config.toml
n_layer = 23
d_model = 256
n_head = 8
n_kv_head = 4
head_dim = 32
d_mlp = 704
vocab_size = 7443
activation = "swiglu"
norm = "rmsnorm"
norm_place = "pre"
norm_eps = 1e-06
positions = "rope"
rope_base = 10000.0
rope_fraction = 1.0
qk_norm = true
attn_scale = 0.177
bias = "none"
tie_embeddings = false
parallel_block = false
extras = ["capped logits"]
init = "uniform"
init_std_qkv = 0.0375
init_std_o = 0.0
init_std_up = 0.0375
init_std_down = 0.0
optimizer = "adam_atan2"
lr = 0.00146
lr_mult_qkv = 0.4
beta1 = 0.9
beta2 = 0.95
lr_head = 0.00519
grad_clip = 0.5
warmup_steps = 502
schedule = "wsd"
decay_fraction = 1.0
decay_shape = "linear"
final_lr_fraction = 0.0
batch_tokens = 32768
seq_len = 1024
doc_mask = true
train_tokens = 325700000
steps = 9940
dataset = "wikipedia_en"
Each number is 50 + 12 x the weight over its row's rms, rounded and kept within 0 to 99. Layers, rows and columns count from 0. The size before them is the row's rms in percent of the matrix's.

# down: layer 5 MLP down (transposed), 704x256, rms 0.0531, rows 420-436, columns 64-127
# gate: layer 5 MLP gate, 704x256, rms 0.062, rows 421-436, columns 64-127
# up: layer 5 MLP up, 704x256, rms 0.0589, rows 421-436, columns 64-127
down420 064:44 49 41 41 52 36 68 55 48 60 37 33 49 48 54 59 40 32 56 60 35 55 55 35 48 39 45 17 43 31 40 38 51 33 50 34 58 46 63 54 62 45 49 54 56 20 61 50 69 49 54 56 63 59 52 34 50 52 61 49 24 65 51 43
gate421 088:64 79 33 54 67 64 49 31 55 28 56 63 34 57 29 64 43 61 60 40 66 37 52 39 57 48 43 32 47 43 40 70 37 74 53 47 68 45 64 67 57 58 45 57 43 62 47 45 41 44 72 38 69 45 64 33 63 42 50 52 44 51 60 56
up421 093:39 25 45 33 28 33 68 56 50 50 37 41 36 59 54 40 58 45 49 37 37 47 58 46 30 57 75 41 46 51 41 66 66 40 38 44 20 44 27 41 28 41 58 49 47 35 45 59 57 68 26 58 52 54 52 62 32 46 43 65 64 39 38 49
down421 092:46 63 53 64 61 60 48 53 55 36 72 45 55 44 36 40 47 43 53 78 53 49 31 58 70 38 32 47 34 46 45 43 49 63 58 52 55 46 77 63 66 50 32 58 57 62 40 48 67 50 48 36 26 45 47 54 59 54 63 62 48 45 56 53
gate422 101:46 65 68 50 50 49 41 43 42 59 59 38 58 55 57 42 40 55 51 63 50 51 42 73 50 72 51 73 37 69 46 56 65 74 43 36 58 48 44 52 55 36 60 51 44 72 66 31 27 62 55 30 19 46 45 54 51 50 58 32 22 65 44 33
up422 107:34 46 58 54 39 47 57 35 49 63 62 23 50 60 41 51 40 42 44 60 36 47 71 37 49 49 50 47 45 54 43 57 47 71 38 56 51 27 35 67 49 33 36 53 53 69 55 33 38 48 38 65 37 71 40 56 57 51 36 52 38 49 43 65
down422 110:45 40 59 62 46 48 56 46 55 68 51 28 57 41 38 52 33 35 35 52 53 51 60 38 43 38 45 51 55 64 47 45 41 62 41 79 57 38 37 75 42 41 41 44 54 61 62 42 42 61 44 50 35 66 40 56 54 49 47 53 48 47 53 60
gate423 113:20 35 36 50 54 41 55 48 52 51 42 63 68 41 51 92 41 66 54 43 59 50 52 57 65 53 66 89 51 59 58 57 65 60 60 41 57 44 43 70 57 65 37 32 48 40 48 41 57 37 43 59 54 44 32 41 33 62 54 78 42 49 48 42
up423 110:72 57 52 62 60 37 51 53 42 56 69 57 44 51 37 31 70 42 73 58 52 48 55 45 41 51 33 33 31 57 55 58 72 55 45 71 46 50 44 50 61 49 66 44 49 21 63 48 38 52 30 35 51 48 25 48 52 63 42 44 66 31 58 41
down423 111:44 61 53 53 43 49 29 50 53 46 43 49 42 47 38 37 55 45 60 61 42 34 50 44 12 65 46 39 56 50 53 55 76 65 30 63 55 36 50 41 44 55 54 65 52 37 64 57 29 59 47 54 74 36 35 44 36 35 37 54 62 35 56 36
gate424 092:71 38 23 45 39 55 46 42 45 62 43 75 49 43 32 69 62 30 59 60 37 57 44 32 64 58 42 61 37 61 47 53 26 41 45 62 49 45 39 56 62 41 60 51 56 43 36 38 60 53 54 78 37 52 29 58 34 71 43 29 29 47 51 31
up424 092:56 48 44 63 56 46 64 30 56 27 39 65 74 56 35 44 62 34 45 52 44 48 62 59 61 61 50 33 53 33 56 58 55 37 56 43 44 36 61 63 53 47 37 47 69 28 37 37 70 38 54 30 52 47 41 41 29 54 59 34 56 33 64 70
down424 094:67 47 49 41 58 54 63 62 29 36 48 43 37 28 48 65 64 61 42 57 38 61 62 58 41 44 54 32 34 56 43 54 44 52 57 51 37 54 45 29 57 52 43 70 36 42 48 55 24 62 26 36 60 32 42 44 37 37 38 46 55 40 71 48
gate425 094:74 46 75 44 57 60 55 75 55 51 62 45 45 66 37 50 58 69 51 59 40 60 54 50 46 47 49 65 39 61 56 53 52 46 56 35 45 48 62 39 50 60 55 54 47 57 66 43 54 36 47 43 51 62 34 46 70 31 34 44 62 54 41 56
up425 092:67 50 53 45 57 65 66 50 57 50 72 48 41 51 74 45 51 36 67 74 51 54 63 46 64 34 54 49 57 61 58 49 54 51 29 31 53 45 43 55 52 50 44 53 35 35 49 40 54 44 50 47 45 71 44 44 68 54 53 32 53 51 40 45
down425 096:17 61 31 63 44 25 61 40 66 46 59 63 53 40 62 54 37 32 37 64 57 36 52 52 50 50 48 25 64 41 42 54 59 61 45 55 43 51 33 52 61 54 49 24 65 61 43 53 57 50 52 58 37 51 62 56 51 74 85 44 47 47 40 40
gate426 098:29 41 50 71 56 53 46 50 58 38 46 60 68 30 49 38 45 45 59 63 42 32 55 55 33 58 50 62 62 38 41 41 49 44 53 38 45 55 29 40 61 54 42 46 36 56 35 50 36 53 38 45 57 32 40 53 55 62 42 40 37 65 65 58
up426 099:61 50 63 50 53 41 53 48 33 50 58 51 24 42 45 50 46 55 45 50 38 52 46 29 55 38 41 54 44 43 47 43 41 41 42 45 60 36 54 53 53 66 42 56 57 37 52 57 55 36 69 27 51 69 71 55 46 52 42 62 48 51 48 68
down426 101:71 51 47 33 50 36 54 43 49 46 41 48 51 55 62 48 53 64 51 47 61 39 58 55 44 54 60 39 32 69 69 43 50 70 47 56 42 37 61 55 58 43 65 39 57 59 68 54 45 43 49 54 47 61 49 60 55 48 59 47 44 44 45 48
gate427 102:46 48 46 56 52 53 33 53 39 52 32 40 69 57 46 46 57 67 53 61 47 80 33 41 49 53 35 57 45 54 65 66 62 24 62 41 51 53 46 53 65 44 54 56 35 45 65 53 74 30 60 46 30 41 65 59 44 58 61 48 56 37 58 48
up427 101:60 36 60 58 56 56 60 62 39 66 72 64 51 62 68 50 45 50 43 60 29 53 60 49 52 69 50 66 52 63 50 44 37 49 70 62 40 60 74 39 41 69 30 39 62 61 39 31 40 48 62 66 51 69 46 35 60 36 44 57 44 36 42 35
down427 106:68 40 64 59 58 61 46 72 29 45 51 31 41 80 52 36 55 56 45 58 37 64 30 65 52 58 43 56 55 52 48 57 57 37 65 35 49 55 69 63 48 48 55 43 50 57 58 44 53 48 51 64 27 60 68 34 51 60 67 47 51 33 45 42
gate428 113:52 38 47 60 54 50 43 71 62 32 46 52 48 41 29 51 43 69 33 32 61 65 72 55 78 52 39 54 62 43 49 46 44 67 42 37 42 46 35 53 39 35 47 49 46 67 45 24 42 47 40 49 42 48 27 49 64 55 77 48 39 42 34 57
up428 115:32 46 76 45 46 58 44 33 57 65 56 42 61 36 37 45 51 37 34 49 52 50 68 48 57 26 61 39 58 53 65 39 39 53 75 26 51 32 51 33 50 50 36 42 49 60 44 36 30 63 38 40 50 49 42 49 44 57 56 45 45 38 63 68
down428 116:41 30 72 55 22 49 68 48 47 62 45 38 43 50 36 41 55 38 37 34 49 64 64 50 61 31 62 44 42 48 66 53 32 63 55 25 55 55 45 29 59 43 31 47 51 68 43 56 41 65 27 69 53 52 45 59 34 55 57 46 54 38 44 49
gate429 110:58 54 74 37 45 42 63 50 26 63 46 54 61 38 40 35 40 61 46 47 44 46 63 32 52 35 40 64 64 63 46 56 41 71 62 46 56 52 38 46 53 66 60 56 37 63 61 47 30 48 51 39 47 42 51 65 38 41 54 60 42 51 57 45
up429 115:38 36 46 42 67 54 36 51 55 53 55 41 49 73 48 61 55 59 47 61 60 31 42 62 31 57 46 57 66 51 48 59 44 55 53 51 32 34 59 49 63 39 47 44 75 47 75 33 57 30 50 64 63 36 28 62 62 49 66 62 48 48 64 55
down429 113:40 47 72 42 51 45 74 42 34 53 54 48 62 51 46 27 35 65 46 55 42 32 41 36 50 34 13 75 54 67 41 44 42 54 49 36 59 60 42 48 33 63 43 62 46 61 75 36 33 54 56 45 57 36 41 69 53 43 55 76 44 54 56 47
gate430 120:50 52 53 57 35 66 49 57 65 47 63 31 49 57 61 53 30 57 54 70 41 40 38 55 48 68 52 35 72 39 38 49 53 43 49 51 37 36 54 58 49 63 35 38 50 40 43 77 47 50 34 48 44 33 66 59 68 44 64 66 61 56 41 37
up430 126:32 26 66 36 55 30 43 38 35 65 40 62 57 55 33 42 71 63 43 37 39 56 43 22 64 43 53 61 46 52 62 54 58 48 50 50 46 54 53 50 57 35 43 60 61 60 62 18 70 39 67 62 51 49 40 57 35 65 39 45 36 28 63 43
down430 126:55 30 58 36 46 43 54 54 47 59 60 49 55 59 49 50 71 63 45 54 30 42 30 31 56 55 38 42 56 35 67 48 41 47 58 51 54 46 55 58 59 46 29 50 58 54 54 49 53 45 54 71 49 33 66 57 42 58 65 71 40 44 60 24
gate431 092:62 51 58 42 53 72 34 53 65 43 52 62 49 62 69 28 40 57 44 55 43 44 62 52 61 31 53 76 52 52 67 38 59 51 68 52 48 68 61 39 47 52 42 43 53 54 45 49 68 79 59 46 55 53 51 34 48 44 37 48 57 52 42 42
up431 090:68 44 45 45 35 79 71 70 64 64 48 35 44 71 58 59 49 46 39 57 41 38 47 43 42 57 69 72 48 45 44 43 48 49 50 47 67 39 36 30 50 65 63 65 58 45 74 38 70 34 60 61 65 53 62 61 54 58 56 25 36 43 43 54
down431 092:32 56 42 56 40 52 65 43 67 55 61 44 40 49 72 59 48 29 61 56 44 45 41 41 54 56 58 53 39 26 32 57 49 36 33 47 43 51 50 39 32 63 31 60 67 61 57 52 52 44 42 68 25 63 48 65 41 46 38 62 50 59 40 50
gate432 060:58 47 54 41 48 50 40 63 43 33 76 45 53 44 58 70 21 40 65 41 28 47 61 37 40 68 47 60 50 54 48 52 38 56 58 54 57 37 72 51 60 44 73 55 66 48 65 47 63 66 40 36 70 39 43 60 48 44 67 35 51 54 60 51
up432 062:65 58 43 43 30 42 48 47 12 42 55 36 35 55 44 55 34 55 49 46 52 45 31 37 73 31 46 54 66 18 55 43 61 51 65 53 56 45 53 62 45 55 46 68 59 60 55 53 31 59 28 53 47 09 49 51 37 38 42 74 65 68 44 36
down432 058:45 42 43 36 67 33 61 53 45 51 61 41 49 61 54 37 50 66 40 34 39 53 36 44 62 33 47 57 62 71 47 34 35 31 62 56 67 40 63 41 28 52 45 42 37 47 52 62 21 41 47 66 41 35 37 55 48 46 43 61 55 64 36 53
gate433 091:61 46 53 60 66 54 47 80 51 49 50 39 64 44 54 48 49 63 54 62 50 44 43 40 33 45 64 61 53 40 39 52 60 55 63 58 37 66 33 37 49 31 41 65 71 51 61 29 40 30 54 39 46 43 30 60 41 50 47 23 35 24 67 33
up433 091:59 43 38 57 35 41 57 55 48 57 70 48 47 33 63 64 50 53 55 57 49 43 42 42 62 72 58 47 63 54 51 39 33 55 74 48 48 39 48 70 51 38 40 36 67 43 39 41 53 56 60 39 19 28 50 42 47 38 69 64 51 59 50 64
down433 092:59 41 64 67 39 41 51 56 62 47 50 51 36 32 35 44 51 49 55 55 53 36 47 63 57 44 61 36 45 54 38 55 57 52 54 62 33 38 43 61 69 64 48 42 72 41 41 24 51 51 74 38 37 31 40 47 49 59 67 65 59 62 61 55
gate434 112:68 54 56 48 48 34 66 49 47 31 49 36 35 57 35 42 68 65 47 17 59 59 60 50 53 50 40 32 33 41 46 51 51 62 47 52 35 53 35 45 57 53 57 60 49 46 51 68 40 37 67 57 50 45 47 59 67 55 44 50 71 14 48 50
up434 108:41 61 47 62 44 49 59 48 37 55 51 57 65 76 50 65 18 44 39 41 49 62 58 34 51 61 58 47 48 50 56 38 50 23 47 70 61 59 52 58 33 58 37 64 32 41 28 43 55 58 38 44 27 49 48 48 76 48 57 59 37 34 43 44
down434 105:33 64 53 55 36 46 73 48 69 34 57 53 42 48 49 36 54 66 31 47 40 52 58 56 53 35 59 19 49 54 61 54 47 47 48 70 36 53 49 71 52 70 48 63 57 54 36 47 50 36 51 40 63 39 41 56 70 68 42 45 58 37 83 59
gate435 116:42 62 33 52 50 34 32 51 62 35 52 36 43 63 35 42 39 59 65 45 41 36 36 65 59 52 42 60 73 27 41 55 59 29 47 48 55 48 45 71 33 44 47 50 50 48 51 69 36 34 46 51 25 40 40 58 52 44 48 51 44 65 32 59
up435 113:56 46 46 57 74 58 31 53 74 56 65 46 41 39 46 59 51 66 68 46 43 41 50 44 51 38 51 73 30 73 34 50 65 39 52 67 45 48 62 38 60 38 48 58 64 65 49 49 35 66 47 67 28 43 43 56 66 51 49 49 61 57 65 53
down435 115:58 47 45 39 40 38 36 51 47 36 44 60 45 28 34 63 15 63 58 64 57 50 64 26 44 48 71 62 53 31 48 44 60 38 52 46 64 45 44 61 50 71 39 46 53 50 64 45 38 58 54 75 29 47 35 57 61 55 47 60 52 50 40 48
gate436 092:38 51 55 62 77 63 66 34 51 63 54 53 43 43 43 42 60 54 65 39 62 66 46 46 49 30 59 54 50 76 34 49 47 68 70 47 51 69 80 55 51 43 52 44 41 65 63 43 44 46 66 60 42 49 39 53 42 57 48 58 57 31 50 63
up436 090:64 33 28 36 42 58 35 56 76 51 45 49 50 47 44 48 35 52 72 40 49 53 43 32 35 49 44 41 45 64 36 56 57 56 46 24 49 74 56 65 43 65 35 55 33 52 61 40 43 64 58 56 37 61 58 48 37 37 34 72 36 50 70 44
down436 091:56 38 54 46 23 37 38 53 60 36 55 55 58 68 41 70 30 49 30 52 57 50 47 54 47 67 50 36 53 25 55 50 49 50 32 52 40 47 15 55 61 59 40 56 34 33 56 39 58 51 47 31 62 49 40 53 39 43 40 48 38 55 56 33